config = dict(
    num_attention_heads=8,
    intermediate_size=1024,
    norm_eps=1e-06,
    learning_rate=0.00356,
    warmup_steps=200,
)
Each number is 500 + 50 x the weight over its row's rms, rounded and kept within 0 to 999. Layers, rows and columns count from 0. Numbers have three digits each. The size before them is the row's rms in percent of the matrix's.

# down: layer 10 MLP down (transposed), 1024x256, rms 0.084, rows 531-630, columns 128-191
# up: layer 10 MLP up, 1024x256, rms 0.0918, rows 532-631, columns 128-191
down531 105:492493508576520521522516556468560487452519440473387531568412514544476548473437414439535551488452487523522562561561438584425546450517517496540454485500533490404552515414513498566530475561460542
up532 102:501458511409572567501479560514440516496562525515461534546515534568483447500497503526454445488485581475529451560451499448485509453466506544508479517555522545544508481425493493540544554491565512
down532 101:493504549465510504378516437511563429482498488493541489498460562571461416584557513529588464501433416426626541453548544437525541490537510547399542510408492442418458505405515503591396551493446547
up533 095:515547477547524406510447459448456392519570545516530524576441445506536553510553526471505564556651473435402452407506402518490630507561469364489489515485522467550539539489519508443519474477529518
down533 098:469504554553441460566492499538525546549511440488483439562503552511528473479450496446437443550476489496483522500540585514535568490509437479505553535541488468491551514515449428452504370529467524
up534 099:527404506461551509523420439509509466366602542478502561521517495476521476374509597557514472566489503507521513502459508390524582443537579591525490453554426551498415470536461432470583521471560521
down534 098:476560451527582403513511479482414505485491552459497456594481424428538488560460481487504429527512521518472415522636518491538555403490553523499581527524455496537521543470517554450447496505447515
up535 098:450520544480488475519445590588554656521561520475481528504517601525563585488530510447431513565465455524544497473497549582442611502479469571629402548476538482516541542517479462472533545558506476
down535 100:452515461498415534530412440509509482484476581577500525545476478506503571445481474560468587525503435453444524426490539428473508376599487502546485510428471518491491520522539471449468340576419529
up536 096:492474535484478523582537474492469518648486509468466485571483391436454567473449446482435452476587513549482454446633525513602484490461419445556480539589585457549504504449465488499451539529516539
down536 100:553531512486497560492476514564558560471473377480493485470496513463488439512497482468462496446549469539472571509554544536437571497410521399504596435496480493491474440524565523477508464550522579
up537 107:514526459504539384497514467432556480550409554522463437515446437616512508463446510534511481470545499585503529491549470480463506466546524500515541489473491440371461402484487519466433459523564559
down537 104:536453569467513392553466485535471537468418537523463428522609526551521544434476422501450445502498387478536608505455543509591556557548556489424590463486595473577537466447485622478496520495527490
up538 099:446515532544519496511498517597550518473493505425539546529426453444505563575406484505498563508483458546427463526463425479546535533546448558525449424452572496547424530541456483464465500444526573
down538 089:468482449497399458444480383525407460530459525536598474568456563498517451518483477424412504463486502403551526580535463445541447472466548500532522486552573546589470506536373568508455490496417508
up539 103:517574393489517528517488472503478459491468460467531556502499522559535462482456552499518528476496464493491480436489525537569549485480547490439435462406497532470458504568503503458416518477511484
down539 116:519545495503452598504478476528409477511345485434483505475466407577462457500480571457464474452476433461538510525429575483569522525455464532538498411441573486588535526481427557474516559525513559
up540 096:558539492533462548492581442574503631489494453471538577485500470509497426494606571505485465514476513545436515554471474618524422546461337596621444426478452467551434458529502503476502521560525482
down540 099:543488499498496495460525542427519512460516605448447572495448510587538470542619521506459474485516493581451473559502527492473561457541586585454452509501539518498505468449550490431537411543572400
up541 087:467460526455563499506525457494471449488489436444466506484433520590493483595576578451538462460494488544510511408501500534447431583436424494455432484512543525537495515399469448506506439531600488
down541 078:491570484575460557485481524573471538414473614500514510551518525532431381493478513558477478481450531504482511608594453476550607452583430477441548493519524529447501586533469441503553463467483552
up542 103:541603480440438471533541554464474504499462575437426567476500434427522359633557481560539442608570519566550617473503525576533504519418517546521460531516480460442553499485513462488528520582453380
down542 106:491441453464472531484513475482554498456586488481469409520562550516534552491548582535532510480500579501462510539523476523524508566503434475457436584634487415433517580499549472591517425416405524
up543 097:568479428604530410521416474450481471533477413567471460519473473544438445515530473468551539554372521462451523499442532481485432618508522500490465561558576500448462431528513531495508492469397506
down543 101:569462460418429618493581552549456554454473508605450516437510545620580524425496520462571533551532533505578557524507561583423525461465454564447603449490450501520526463529599477578451519521507452
up544 093:496536580459556512560471526568555476513516500489457454440384517534494432486433471352383546430388498494499468475519570503405445458571515552479492566496517584503484401531475471449489465481540495
down544 077:627538436500513453452509455474502556530511507485516446546534540539488524514610484576535515461477455483471470542511428575642475442484468576276534530603379503469504619440518602480525519522497491
up545 098:489525531545421528498485496491499451426485491454472444468538488448597486514494553417529451563538456513511480429528491528602623416462467409446556507492374456472532535604523449498556452522567541
down545 099:593468444516525438446499457449524516539547548423495497384474531452548532411572555484469528488509438540618502444476495558468480439450475512527515514605514511434482468576437515522473520488473451
up546 086:507429517485562551480525434552437494551430477489534563498540414570519449588499513471498451524442569591412579514440592559488525578444496568463550472464459515517539462514477395402419580463578500
down546 079:450494466541537439549438382445482416485435544458581493648469497439479498522508562501440487486539428535579636443510447514404516477511450446330618532515538444539635521512562484489528477495419556
up547 102:482547563448508556512547468556516619527415469498542545494606508375544595480566529508350528531597489509545480484469580457448498520470548577454490480512547414488468557520461535502464471567503582
down547 099:440559521469522425577430512500506549537438418430421545529503529498462435577481517576476468573495568580530521499540502522410445453523361490448410585480452445539555539570506642497505477511493455
up548 099:524543555516440479532534419572539496505486407584474458558570496526457495546566441578605469448491513534487502571447566472483512450542439432477538487649531495462483451508522485349466460385511407
down548 104:593497516502443438533489535631557538504588506531557484438607428554484498521486517536594512503554488502481498554467504479536539459610498480561488476469468523438572458579448468514480539539508462
up549 104:459531562460480482468503493557460544572608430468432428474378507449444506470531531498485574480567447548554510467526480537504478508440556449650451498550443472550510535462490477519504465508595484
down549 109:609431397485495594581558421540517463464455524493490413512487548404599427552569602486600578432544495516493500505483517432503499508448473513481514495505434500489580544452454442493521467460515481
up550 103:569513422508332479428508530494497491471552541502557375567463525425474459561522351529484435449524461517507439465521515490566449489464454558564562555518436414554456546564456498458488425550464484
down550 097:436440451507459515477419533582463476495451547634523458530558520503537505504514436628462429533377482362564462497501552553459557512477451513559565466546434439469487510515490434468500389546497501
up551 103:481560519528512530536573517520584420504476488567456489518505553559501476561419475474534423402492550628536507430518561535541423433476396563598547455553506543526454479465558531490571530470559476
down551 108:541532537516575593434468409592502617552538482406538452593516520436516469468473510504514521439421545489557485513488458474512505453476397543401545533523526534531477481520480543542546527436410571
up552 103:580439442460597479435528514530471538518558389506570543488503423482481586477486456443474557575504514531559542404586515457594531406531485505493430442531490494503575508497586501478589524625517415
down552 108:524535611477478511517560564560538455515623423484493406579550456506577492611369466369431526575615505468509526490467499517531548460529498542567601441431523497544528442437538486440506466472502588
up553 101:551437562500558517590502468557531509392400478538443603453522540466425414537426434432459523488538490525503491443478439475527586555443571487527519539477599550496470420501591488445515419459502393
down553 097:555496494515583511441547455554522365559503422470552414477496547615559593436511399568462510570482492499536579494577528535492542525409457537513535423541537564496588515487474552531468487428514475
up554 098:581472481485413539502477447417430529521518510578449470523504473496451438545493415455512499419499488524384435453444577494450538546463487521497535512551493496581508510550533469459601497470389636
down554 101:475542568471441477541536461508517479489465417474592424425526543489509507567538567542461481593479590469436545481580478576506559495436467471515540417504530451479508560544397424488422499480616437
up555 118:598501585500462500461506434456421463488551546462515558431456530529519470488553480540513465484456495455482472443543536434483467531412593509523423475447445558552585458503416517455515515423475458
down555 126:454433539511487611502479456586456445489391503566439481493560563487428575501494524431492512430411497464579567533479474529566475523473543439501443450458553484531457469493419483515458475558502383
up556 095:588491527501478517487499438534488573506500553533448452491548493507497478490547488558484491477505482566481481443569555445484490498537563531505432458469450585594510480515452575483448470621623562
down556 091:510538550473526459452530506531474471476491450514452412603508430537518540492577614468413511602524578511435402407493494532516490449554538436491559498552489587514430496464499610408577522470594469
up557 106:567393504510561483444593516464508377545419466476549524483513586482544498409365511443474428531425475528445418522449559546505553492602581553457457502559547428466466537487487532474494519390510525
down557 104:490546449512495498501451478462482482572536531484455464466481505549555466544543521490488620573448487535433525473539466444483441529534483539528497528499568422411453573418491543456524560434531407
up558 102:486583513497493516403563515499414479534508485517551514507593401527540519532461512485474532501443541612460543452525419476494460503530532488543563475469444497518550460541454406507547555610600464
down558 110:377515456529465486551463506559521454584531530538487468549499496443427519492510562474537506541463549459621534473562443456510596551431530418511491402447526451451514529566457474530499444441480527
up559 106:503495437474489481474522450539530456536446410524525459551519458516587458509547522523503547484547453461509534482537649465592579482450602512505472448482420397520512468478551526506480535598553557
down559 112:516552518487553514505533508479433420541446550497491491543439596517556528491494456430563516456450540453532461499529482572543542453420519462440463440507475502594507595507457532510440463523503486
up560 105:537593557474527524551605460521461515454427484535584506470538557424519534463525457501447479512501493497546553527512432472520609491463474487489450439571465542481463467538551565369510450396538442
down560 116:603473514469554431545450388629476465537517521440585533441433556479509519475529606494482534533570577542496423536508465478545437451565457535568442390402523455539547555402452503481551536469543568
up561 094:473523491540492502521523519489410462449491494586466577517576508470407461529498531421464514522551517477561477474410429478415506492533395516508435378509556532546547541565554532509459488541494550
down561 088:515489502625495483459488524448484445458497498483428451608453584567501415514477494508508548552494466576484413566501527428536512486399433511499533453486464547520584448430481440510506477496497380
up562 102:555506590514466546612483507498413456408409486523453445522495417473528474502467529585512509497488478473529503481529462524491493539459407487634505496426535498547455447396524487563495352498468542
down562 109:506417488485513520594517585428457559511428448492609530560497421457495479466561481604485450477494435575535501502411513461409527428429555363517482508448490446413481557523472495525539498603425400
up563 091:581552542566562524514570493475489477498523499618515502589467559507489478564554490521482476576453501507509430424557551564415459522472551432497428630551502417528501460453454485441497462533432388
down563 090:503488514591498501516403507531513484483586420586494446554545543450460536608480531441509493493578544506429502440538586416413550404542511532487549483494461520488529528412559523508551466547517523
up564 097:500538516454515529516475535497532394498463624493441535497555443438511473490430401437498433544488445498544511494479429610581522561467502518548460542623519544516575520449521506476525516502498516
down564 096:446488504453427494561550470467533487601533525340600535520488498528491527570480469464595479490469425542407479498480636482552423478422416494416436471520473540518542543522500434503401423566443532
up565 100:494513519477527511579531579523395427480510441451437472501481448483529610559489527457469505522547506501402471594442462438487577418435526402501501448555529466458500551506567485436586489479521524
down565 099:468522502506510553478621542474449484488469498528535513539469478542391495423532566474483454488531389468442550511598519589517478561617518485408504499425465534584517447409422507530530615530560380
up566 099:617476490482525587523467492457523654442489559355530481503524450508491505445562600560528508457500419596528379474497473491461521441491456472502402505544476462444553436497498512385479569569490527
down566 101:589535440422461514466499424543531468476548529499443523612596469511486487503545473544439584523414577539517524476520514456601569537505477504461397528533485390493409511312468476544553522455552471
up567 100:511408513558476461622510527511398526493557492542432492544558498533529508542545583556526510538518542494525433513486514540592499442534542506533475563606436553513573414507490431526529488501499409
down567 101:522566510442508493468541471600546542421483437502491464482477509500503469536522445518536515489501566497497491474440599561463573552437561625558507480483559478496446463550467477519394560404460445
up568 103:488525418527574398514489427556445439561477597548409514492464524422451488569476529390475537557500448480481472496542472419580522482566488439512403533522577531596599456548544613472502499461528437
down568 101:400472418579496481508469545499469501466502572533489487431613576473502466426502571540504460452515484466501598499507504433522422506536447464510462578474506470532451528538465468490435535498486417
up569 099:538556483542553553462484497494444464461504537595525454536545427530558477451455497523454504530502508466421567532494374474408501492645568486425442523461418500489504496565445538407457447471502447
down569 103:462495525556499493515498532556480420547512577452458508521444458451440502521466517452427495490485494579476497481498469534508546489446398416400496523539500501520454529410515390530485473577428450
up570 100:541471489418472571487595539470467470424586573503510494605595622544603404537563516414582522465502499504459431468471533537447474518453506512487449581547453544539550565518578573538489458483537461
down570 093:552493397558515505432455498538561455489489463443482504589469570498515456509415491495429484467529490534520501458494518504488499459569484457486558523449433454567417590517456552498421515475422474
up571 101:437483482420482444422568350522505489509471494475549474469467548493492418532506443613471524551417518420485540526451541488513524487480512534509557622489590421416400533449458449520554547565561510
down571 104:551382616542514360569490607516544480570475524445464605547557529447424478529480447490553498431521467466515445457557440565499495583549588447472457465567462459452507553453530564589483510493533490
up572 094:571465401442437594493522562465507448519395525352502354472503467511555531480535513499503520522504503457554481499418498501521486490501570487573472544522428515483458507569502559531365487475521440
down572 097:468556513504442589492436573624546459467554528397520527558501548452501474412536444494517474536527545565460437494535490483554491477557411395481422376439460405452483512435416497536452517514400501
up573 095:518512544563446538470428453390524581494547373502503439455490630473546552548541508541563510520517548482493524456458459522480489454478490513558521533496513457471645516526405468423480456522515498
down573 096:493469469468528502511435559576482548468599517527493506489512528457532447436529525550469478551494506439453585484484447561503526517495543513421535503417559478481377490495420522520538515521469584
up574 102:507515553515573543631503542558473540469417517501460494382481495528482528367476431413476426442585481567483499520548416534554504566528456534560417579541539455475541462447479522547452458480543511
down574 095:558433477510603427453480445416547542539532460585482453464468497534432472492563513468464435477534493482434501527473569631608470570479532564484481470501422496544482476428524508492399443498539383
up575 096:510498530425562536618420416424457503577489578433475446543495566532549444548520561469474516491476476545544548537446441531501421519496440520490432548507565549482458453472467478428552471453563440
down575 089:475518534560525513553481550490480525482424483532458490513434480511462574373442535464470483507556458548423441431443495521539526515536455404593490562534598459468617478519602527450547452526466553
up576 100:430494561532592575487583510488446486498620372558460498444525450504435558528413512512435502549553529483396513536554420532450512529554524526437523502476530434506420504532478502504574478331503502
down576 085:461551549465471502445538429532570524503482528529486530590490506477500539570539481470554499554450487590536513428461530477557426522483514461257546531481464522459533565410508391489466525410455471
up577 099:460498449543574581493565531531489590442543569494489512461418519532486412426502488441484500490460658562481500533567472556498478585459503442469489547517537461460450449543409546420475539497474551
down577 097:466492518378531517561563529576554510393425435546498542425554522565479553551473506530565538538534534521462536562472471513497487510499594427456565582509502476569527554531469516413443467567497448
up578 101:600497456520479517523532441496490477564547469461502412451520468488563429461540387308523553461627502523503468501586407500502600539462472433501374531545500452408510504504553553585564435528568507
down578 102:530489555599535507442542506569450443503525465481509533478489479549386555560485539502472504416498442552531568487529448563535509473441553369452562528501531487586487536496440439482487419409441459
up579 112:491487521533487430434555492541491392494553525486535473573463509536559476434589503488523493487457481515436481410647467535450573512547420495496437463550492524510501509519540508466535454409424473
down579 125:500476493560488386460478445419472470429428477471561520551450577491524368434472549528527536464510531500580520455603525419418547568527499519517489438445566432540513535524503549466527538519479507
up580 099:528617510550508554506491471565521480485490400590507464553606469513549469576477597424521560481482518526535551485425453419531506553454480481495441461572522469555500446439485533524423533509503420
down580 106:475522471525549521509401438462476593460414551459523536508490476571548550525534510505534473429581420456481486496567534470484518517531514480505473508563491470509516431487506513462448481625440441
up581 094:534401534511502389520453500613458518528562406483405498489436547420454469527478525399457541469474427502505575507574429464528525545512461563542504492414481544482537504510467470522514551487460450
down581 087:408509535565471519539482502475493460474489437545515495566480443504551511423517552448491443485529500428503431631538550409601500479527391558476518452487573432520501456493464500456563569465482466
up582 104:508530532544607465499462530459467501469500449442386524441521477399491473469555444560501537440441567486531502447533514534550495504468598478553530511466501520473515426603560471522519527413461496
down582 104:440477502548538536506471553493567527495500496529457442483429524586461561538452525530459560541459487445512417466437519450548491494359490550563511495530472534472428483546470405473572457556464357
up583 099:451445444497480541488534520538536568439433590527446503535559435556618447496517551511495499437418440566495447444485534465454489473526520533518485522551619442567465502576524558458586493560512522
down583 075:388486530537511543505438541506468533431501447493505521495468595469560460522430394524469572538561519394510489556421519503504484490478537513296580554554476496510570512506522490491542490567455436
up584 095:464474483432485573391498471631526489451510463397514572615509475510589540515600496455574499573542515535471427493470497433523483600514494484514525519555537527507537512435491547558517577490586552
down584 089:546540418544519450447513513543529582546477486501506437435562599499516392509524466526496463463508484455481518569590576540565584448456489521563442501515448473542504508516393499401511492520490503
up585 101:526452529490490451530488395479508440422478559484396532525460447552496492534467524549421411516489473528491441477471449476544527523484421460545499486415453470580518463507520513485461473519441562
down585 104:458438484526495481475561430499423517532491475421619489498528535605545557479421519442445522477506533480559346481465566433472420523578520536452458522508566575550548428510499549552559445580488523
up586 102:536396486530515465482427578516490472442516510511527502434459491458475440669551491514529479554534515512481448488375485526528466423454441593518399504457544547527414517461529558458464532487542525
down586 108:535431533512396523405567560562496394497424576609475473486478497490529528507476558610500487575545505500496570493474524541499442487543522511467481499548543401486471519473531485498482570427514491
up587 095:571583587415551500511457397542471486535521550512493471538519540499477492522510522502563532512355517518541485517491539557460445532522501559470543513566441468476415533512503550592499486516546501
down587 073:464556454593491477418459437478516583412461517486533442557553531520482517422500494473511485466546502497411472520533552471498575470529542541337450436565486556448562517485510502527420464565485508
up588 099:450549597469402480536515487504489482462476537479460481562367473448475509538440465507411532546426592512444539454440503445450461430458498512502465495452488436381504437564465449508546479430563559
down588 097:490458526488434460585524501555444428533555566482551587426450581484449431486522553525499451528612449528566612517465477497498545481521394558568419566496444507574449420535420430455393405590518511
up589 087:557385546549529549532536456469477561474488369509478459530543515471459536437551448480448481484491482551496471483448534506440471461511418496496442433522558477533597557494469489475482510566498440
down589 076:447515475520489496443496557504541455558434638518429490470468630511503486510475537519408555487500513423600527620525534491471530509496486553327576444399487541527415419457528503528473483483488515
up590 101:556464510430436579490596469511550398506546547442506468551511493479509532550546541469450496455527478528378578501428486498424586472468597516519449396459428421466433470420494497496493560463486520
down590 106:481448545489538521502546474565595608473422560478519567461437497499489528551468383481343542466569471505552558417506438434481545441420481517451415520527493549530496514573515463424478439512460437
up591 098:573482518431458518544497433558543512478556523468490606454580478525481419497535437504438525512518460417546458448563513591427447482455460456578582478428487471546482471594480424470529554486495565
down591 091:442589546581463492475532507562462512520485522478451522461555465573580479462499552516535534368573595532506490411514544497508563619544457391507528448521558492529468491430477519410467436499493597
up592 105:500509556568461528525567452498464492404502447553482482483576520547513527515501512507503406519441530519479510585476576522535499466520543577469419558475493530512475417526509528557560522534575492
down592 103:548480532497563517511488437467633414394550485507569493586466509352479526495480482598497476533462521494498495433499493418566510561530496464458529491531538505562515527559555490461435536517595537
up593 099:448517489524492470591502509551471499450410573422518446549471520545556412584478482507539447541568593581501569497532490404477536454488409552480575555485409389565481504514546505417505455485558442
down593 099:480518497495537481550539643505543376504415532490573473478520502448459527500533535518471442512530464560531492467509500489530427483482423480477570465517503480514547526417384492479498415448510504
up594 106:504516511499564519564549402599369546505503496551599460523399559566504502531548500494525553417519514527576479462489436552548454562594413533492447491521454500470505431440601524459503440518550487
down594 109:558501549538511533534518467472512506507499526510435428543545559489456487551577531512572512524481507413494393478470419497554563540527420635416482585487450468531501447467412516499559482449471498
up595 103:556521650443450509512440517495387553469552424511450548471531493525556427484594520438480536496458500468471489437403571538484522457470534569524468535535528443444460555541470464507499510572399530
down595 103:489501463498471543503521482461466470398485488541525540573548436537468485424585551500462535480472507462544563516480424579486441560558551525532497468448544501553524547485549643480447479457472551
up596 098:525463454489543493523535501535495440464524604481468469534393511454427565398544596496563511504504532457483450469453508483571507615512496553484511534406480470578491491493507552467468487414472492
down596 089:509539485467537529555516549548518492508475508419536433493586471451515390472489479543465450486530487479402463540500499482554600480593527421481602559588528501450585499485541468528477377474504439
up597 103:533575508560507538498587454522464473471505470500517531441497446616492533467581449476464493481410547581539533456553417606488535528543602487550508510467529583484527485504564612476546584439577498
down597 105:559577594453399588501422548507536597472517493493426471548424491584512455505521407481518550435447471430599511482517482461450634562539436476526605436452566547506519538558560468457483476526570544
up598 101:532443519481560587504548511603394544554516468459514432490523409534454521502526581478549514525500486542502422472499487512565449524563491522591573460415487464512491509508524495478466478523536597
down598 107:570523547428477536562422444595480455431429411502551557545431507499486484484439442452401561539606485567463532540418450415488447533521459429606477410464464444528562529477505489498534528482543514
up599 105:585453541444453620519562495563374523437446520503547544435423434578449499524535482470560366455546500512527492553484492532424598510529529475590504535571491538515484485573435486473443466498577510
down599 109:468521533501494452540437591484486500445488512524474596473494506440467487531423491567470481513459538589462530492504500551403512549436518393420497547471497497504416490513487419435541596496442539
up600 105:520522503518499486473339502546493436484525472482483491579439484594567435567463450581522491532528563569465492458467447605416515530505495406557492502511512512448415585462441546508482469519478593
down600 104:481376538586498523485473501504555615502575466423482468570403554526520535567504546502499396484509515460425539496550482468348480580506459543636489481539465507536466545515529524420578428577476540
up601 100:458483503536432419575495464502520565453521502460470485451453513479514561491608457467470533465442483616528473420529415532529424468461572567556503466403486459396524364614455498412534456575585520
down601 100:470472524551486509484485530502523419532456447491614421533431456479482520518514501511466507569575492498526577554499559420493602459601487493548550482495515501510494438463455528498457510563535528
up602 102:498544501468448503516477572467533508551613535523462482523559524523520459594623521500560615486520468470452556467610536521540499548532570476434471442484569458462473530570431555479526500572566531
down602 103:573512494544369496530479645391516465620466425445474522452562494546569492523523518516539563553539471506521542435527515551505450447536473469388430441458581504452448463573597515524491533552493580
up603 096:593526493506626440467510515430565443481450607466547501514491511497507501476502508517582554414518424465574532444468524458466532456441557475577492503465423447502500455529563481471451524547550545
down603 094:448502583420473477568389557582534428464590525478444456519496512492472459471397491445485456484523455434457468545483510556556468568499441549508492482596529452561513568566430504502511368529406529
up604 107:552553566503522530536507528448426446486497486511485579478477477504520530511559514528499547529496585433445597451407517482422566433442453416509432341416405529434466413515433415454478528501467475
down604 101:450552432569500587508471464444472439565478471467482402602510462469481500466515541486512435555613537489517504518496482497464434416524519480492565529486507486525496552521626507433595470558533481
up605 102:412538555659465508448416532479406440543593469474515514545452439486549551495460459458506451442446507488582461470413492514547548457507522445567534554505556521519496480582578573454551393448521553
down605 099:508459492569486490439483525579449450534459483430506488518548506468568469502470443517536555441589518524475532515487433601516541545499501405533514545483485425499577509465498569474504470533466541
up606 094:587447446466482501524542610504530466465498433489465546510475480504558515524572500486518415525509515629467519507501476544500512454500490488539446537441483541615484381497458504481407544474659564
down606 091:448484588375547566407469508412474521547460599418518548589550504500504483509542617483472539463418388392545505536437502520437489584492442567459474505493534533479469514474492482534537451474512509
up607 094:535413625376522489479426417418419541529553544512527524499370577431526495496575478479555590434580477563585526568458497597532490412507411495418445548459494440518533451576499433456557530557505539
down607 078:547468537461441661572502471487487457517508538501498520535376566510532460444555475535448537482516482577555446498571522483457523469497534447247430547481565467551545467535581437513529547519461578
up608 103:500485507560504481455451468571500442504440530455566459443488459540513489563478463543530397523521485471594505472526520541491507479523552560498442561445469456401507517486447544450484339598573380
down608 101:475440499502521462563410419511357452503506520469499564457481595445495480591542493484528433443557559562514548491520556493457487475454524578487447465552555499499526475512461533468466491602505482
up609 106:481513417501491476509537497547479483519557570521445485549481430424490468535572481506505509539495549575492536486547524570562489468532555433479566556622474472509489415489479427534449514466524428
down609 108:423488449480554433479498444496449550470581502396431501455555468488518495559600507563536449425546547561559577562621472462504495460509542541514515551476458419439512522436552434489531476460570503
up610 098:456533578504466579486459448549432508549537465534490541548570451506480456524569537449542495520527578462429532474389575556412464480574410538515568444446480488588460490447514473432473494498496428
down610 097:442524462522474430390513488464443544571482508529499502594486496577389575476570462507601543595437439426421488558493535447469480568354504470540499512467494471414465510525458539474523520453437544
up611 100:529442513564562516582512484519486499469557502496541495437494418419444454610533435566498512489531418362473518537423477475551476438481521556535458428610598537540498539456555433476552589470516546
down611 104:510591535563507452383474539588474512506458531501538484504587522411472533494486450471495590439431479549524533453498492425489508540508588543470586445555501536485448475565466469468508490543510549
up612 092:645505511459489518434477514495430611544417630401456602503525522472511495490437548479462541512482456479513486503562519450529518410506480455510457536499437550479525375525455484453521568490531527
down612 093:471555439547486549566512547446518498489556477544528509511570517547436442497528548529425510495448545483501548516505512446457596478543540526403544551399492512441498533425513473376529493503529592
up613 095:502468493570476550469479569491480530518538601501512538441486435407456479454451503426452531385427485512584481449457454497483393531527591434496495507488567471542518522445447451420465472601469538
down613 090:534449540413527431542555465540545584466523490458496450545470529492511523543514453592488548427473544541563493442558495442476455514394489436496556483421456438405494474509375547438484493509518521
up614 098:430476421596552574434530478564483483461460589476496474488497569502396483431596509426520492447487455403494462428462497435544544500531530508520511539490512468548406469495440542599546507416457444
down614 099:531511389503524453507451480552418527533576537565501481578478508518461473527422476503542458519438554573518474434390555405487559638422526511446417487516474454389546475479448513437558441472461475
up615 098:506499624473523502491578536539443473550461584518506380501540510462523381543543554486455468453532463527446500578480510474504478490457491416491480562482543444505479499503440418492455497397617516
down615 102:537504560519373448480499490543541551555491452513472454517479535540488492492490558500406453546482524454500487499519561471553573596537467543443455550420520476448527513538512425496405466444462466
up616 092:483399559474536453489510535579480562522494526522526575533498561360527452472486530520540432454473524391446525488510470399501511480474477551464440530463575520447533432522527532519500477504540401
down616 095:460544580536428473532447504508537448456446393417520516607531533475483536621527551432511477531521520462538597549504473519566490522567382531486416580516568444499453448547519471474535433450468529
up617 089:520464542454491493546518474498569566554422460488480582552519479458523476428514502556480585470473476539555449497555566488461404507499470424481466534515462477484510521428519575470386476481502501
down617 099:481486543504441485484556458666453425492480570551555446498508482479528588488594572540459460607535508515391586485519461557567462507512479482544470519440468480484431551514517482408463536518478507
up618 098:533501550547499430494526541567547467531398568448515487483594486526456623494480444437533423472480499445545567598414530494514505518412500516528512504587499429533512442538531570443618555420530508
down618 091:585458497467570494486554432464446542482508493448536479535579551449493472440553509557473543557491533342523485522583555499517478472541464519475584585426457520542455412560551502434462518410509508
up619 105:511424448401546550513516530492586530466395500533440497444556480606569502550492552485518491495493549537565419475413435524457494513576429628533547447520508562508498518462469524411487567468605446
down619 103:534439501455525496443560474503556461511499557457528527504521611424496573466606458441498501447492499532568444476545533478532517399514471507470598522532535475585495504479457511431582555582478560
up620 096:540578482511512551558535460479557445477558492499514470538565542538493552598535477516448492490448501436508546475465583526570560489512520478487506510471525572616481466543440589533460512582429492
down620 096:431508465439545452554520487514538491509501563469465439507447511516522492528467559462554609539536519515530486541574469524468535486588489530556484563515532497423535503414479470445554539531609472
up621 096:469504440558464471478521528565482537472422502540498480521490502525503454471488535581451492491484523581516443523460514411489570514580472588551484454433522491419636431566499473465446479502439515
down621 100:518434451562508555530530464516575448495475485540532446573503566449491541480476585532584473512549421588545449579517456440499592408472436552432531578420465524525433520508464476487449463520521477
up622 099:527508488519370580446535559517483443518461507529560491571536434434533419496519500482535499506494513488527517496564507465593538512398591467588435567553509461467561412508515514492539481561477547
down622 104:649528519476478444453374458529582628447542528518537455501525490595525476549584569504441544542511521529513535495538481504547572517475507481475492480493483501449502445421570537547525498515548429
up623 102:480460414429606569546540572520467484513599454504456556537535568519528390487478340557526365453541418453499526489411543506518532522479513502590572446471439472498460423543510486523432447518519459
down623 110:538584542551437554426514498494497487501415440539513602498520545525477447499527494502585457433567451555556486538521442526522552566522574403512463498600593478431460455539445489525509502524457415
up624 102:490546588513432518564413481549497492553465486426536508501497499553391497415603437544455440460572459551492483413490513502422478531485491559564529531510503493536466558456471485468542552428553492
down624 091:492448512537458487449488540487465538472538424507514529436538502495433581506475548396502492479572534507553500606415515507518575491506494523421562491474667419389510461430516505423461509578464472
up625 094:505501532515514508535530444477541581458490529528549407477498512601507547403528533492484438485526423587464542428456444537579542448473511516540416482466476505598445545558549407477577452517535443
down625 083:483452573500493533513536460493522458315523543495451508437495401423474514502469494526476438566442595563551484530498564480573586456515483542477541479407490478466541525405525456579446596453518512
up626 089:549502464555557544390555540461443484446494470451518534472553543495488458517482574516527522417420552391509584391419482546490506511448483421413436595502468427565597395582485596506516430530463583
down626 086:512463524533507513543477498515529572529633474576590396482399502373511443533505517517474445542573567497464551502517495439557489522510432507398447474418466408580425468545509471456558487402437506
up627 096:481532486520532475508474425471452464509478522544507405533487352519447466524463431420480534516574517543417468435460507530461584538507479419504537474466454494424552439520587450500431529510560348
down627 095:438536413440592488506487472608578483561394565427490577534450459467582543462512502490423488439515563491512449551483482494465503559477497371542597513553607519396510481505505500534485513410510551
up628 100:544481489489471495559604462519485512535485534500563524515502435522468578455413485419581479454501488520527538451549509529467519518429465509518444496478530451510496480473476599455540456425571461
down628 093:522592514487447418506507485470519517537470486489512394466467447482661434444451436540552444502517452447453463421448511519508464502506528475413491428522438482582483417439525602435516539521470552
up629 101:619505424483460532507542461525436538445494474447471388509565543406466533429486419550536444521486504409521524517453476459455460490389496381511477539453443445531514451466567519568563475559528531
down629 099:506569441529521542485419507449551513473538564502549468540538472486483523395488558536543468490531486526516449539487617540471555516559540446490504484476492428482534497439516447528488553524528456
up630 110:508559577531463440478519540521448526438576498561474563543565588575460521495537448442581462443546641496465512433501547579553410578524425574551429447516525445502498500538503496476541500498462503
down630 110:490565484537538393565489531632479494508451519542482540510503632545617468435515556473396488472599439529478448464418562506407486427466377515552558539525454376464511563490533538363460475516467531
up631 096:587556510514536531477492464467420500545494537514518610627599524463450544546460436440575566560411406437485493559416482476501459538529516526433523424551462480601456532421385501582517437539481415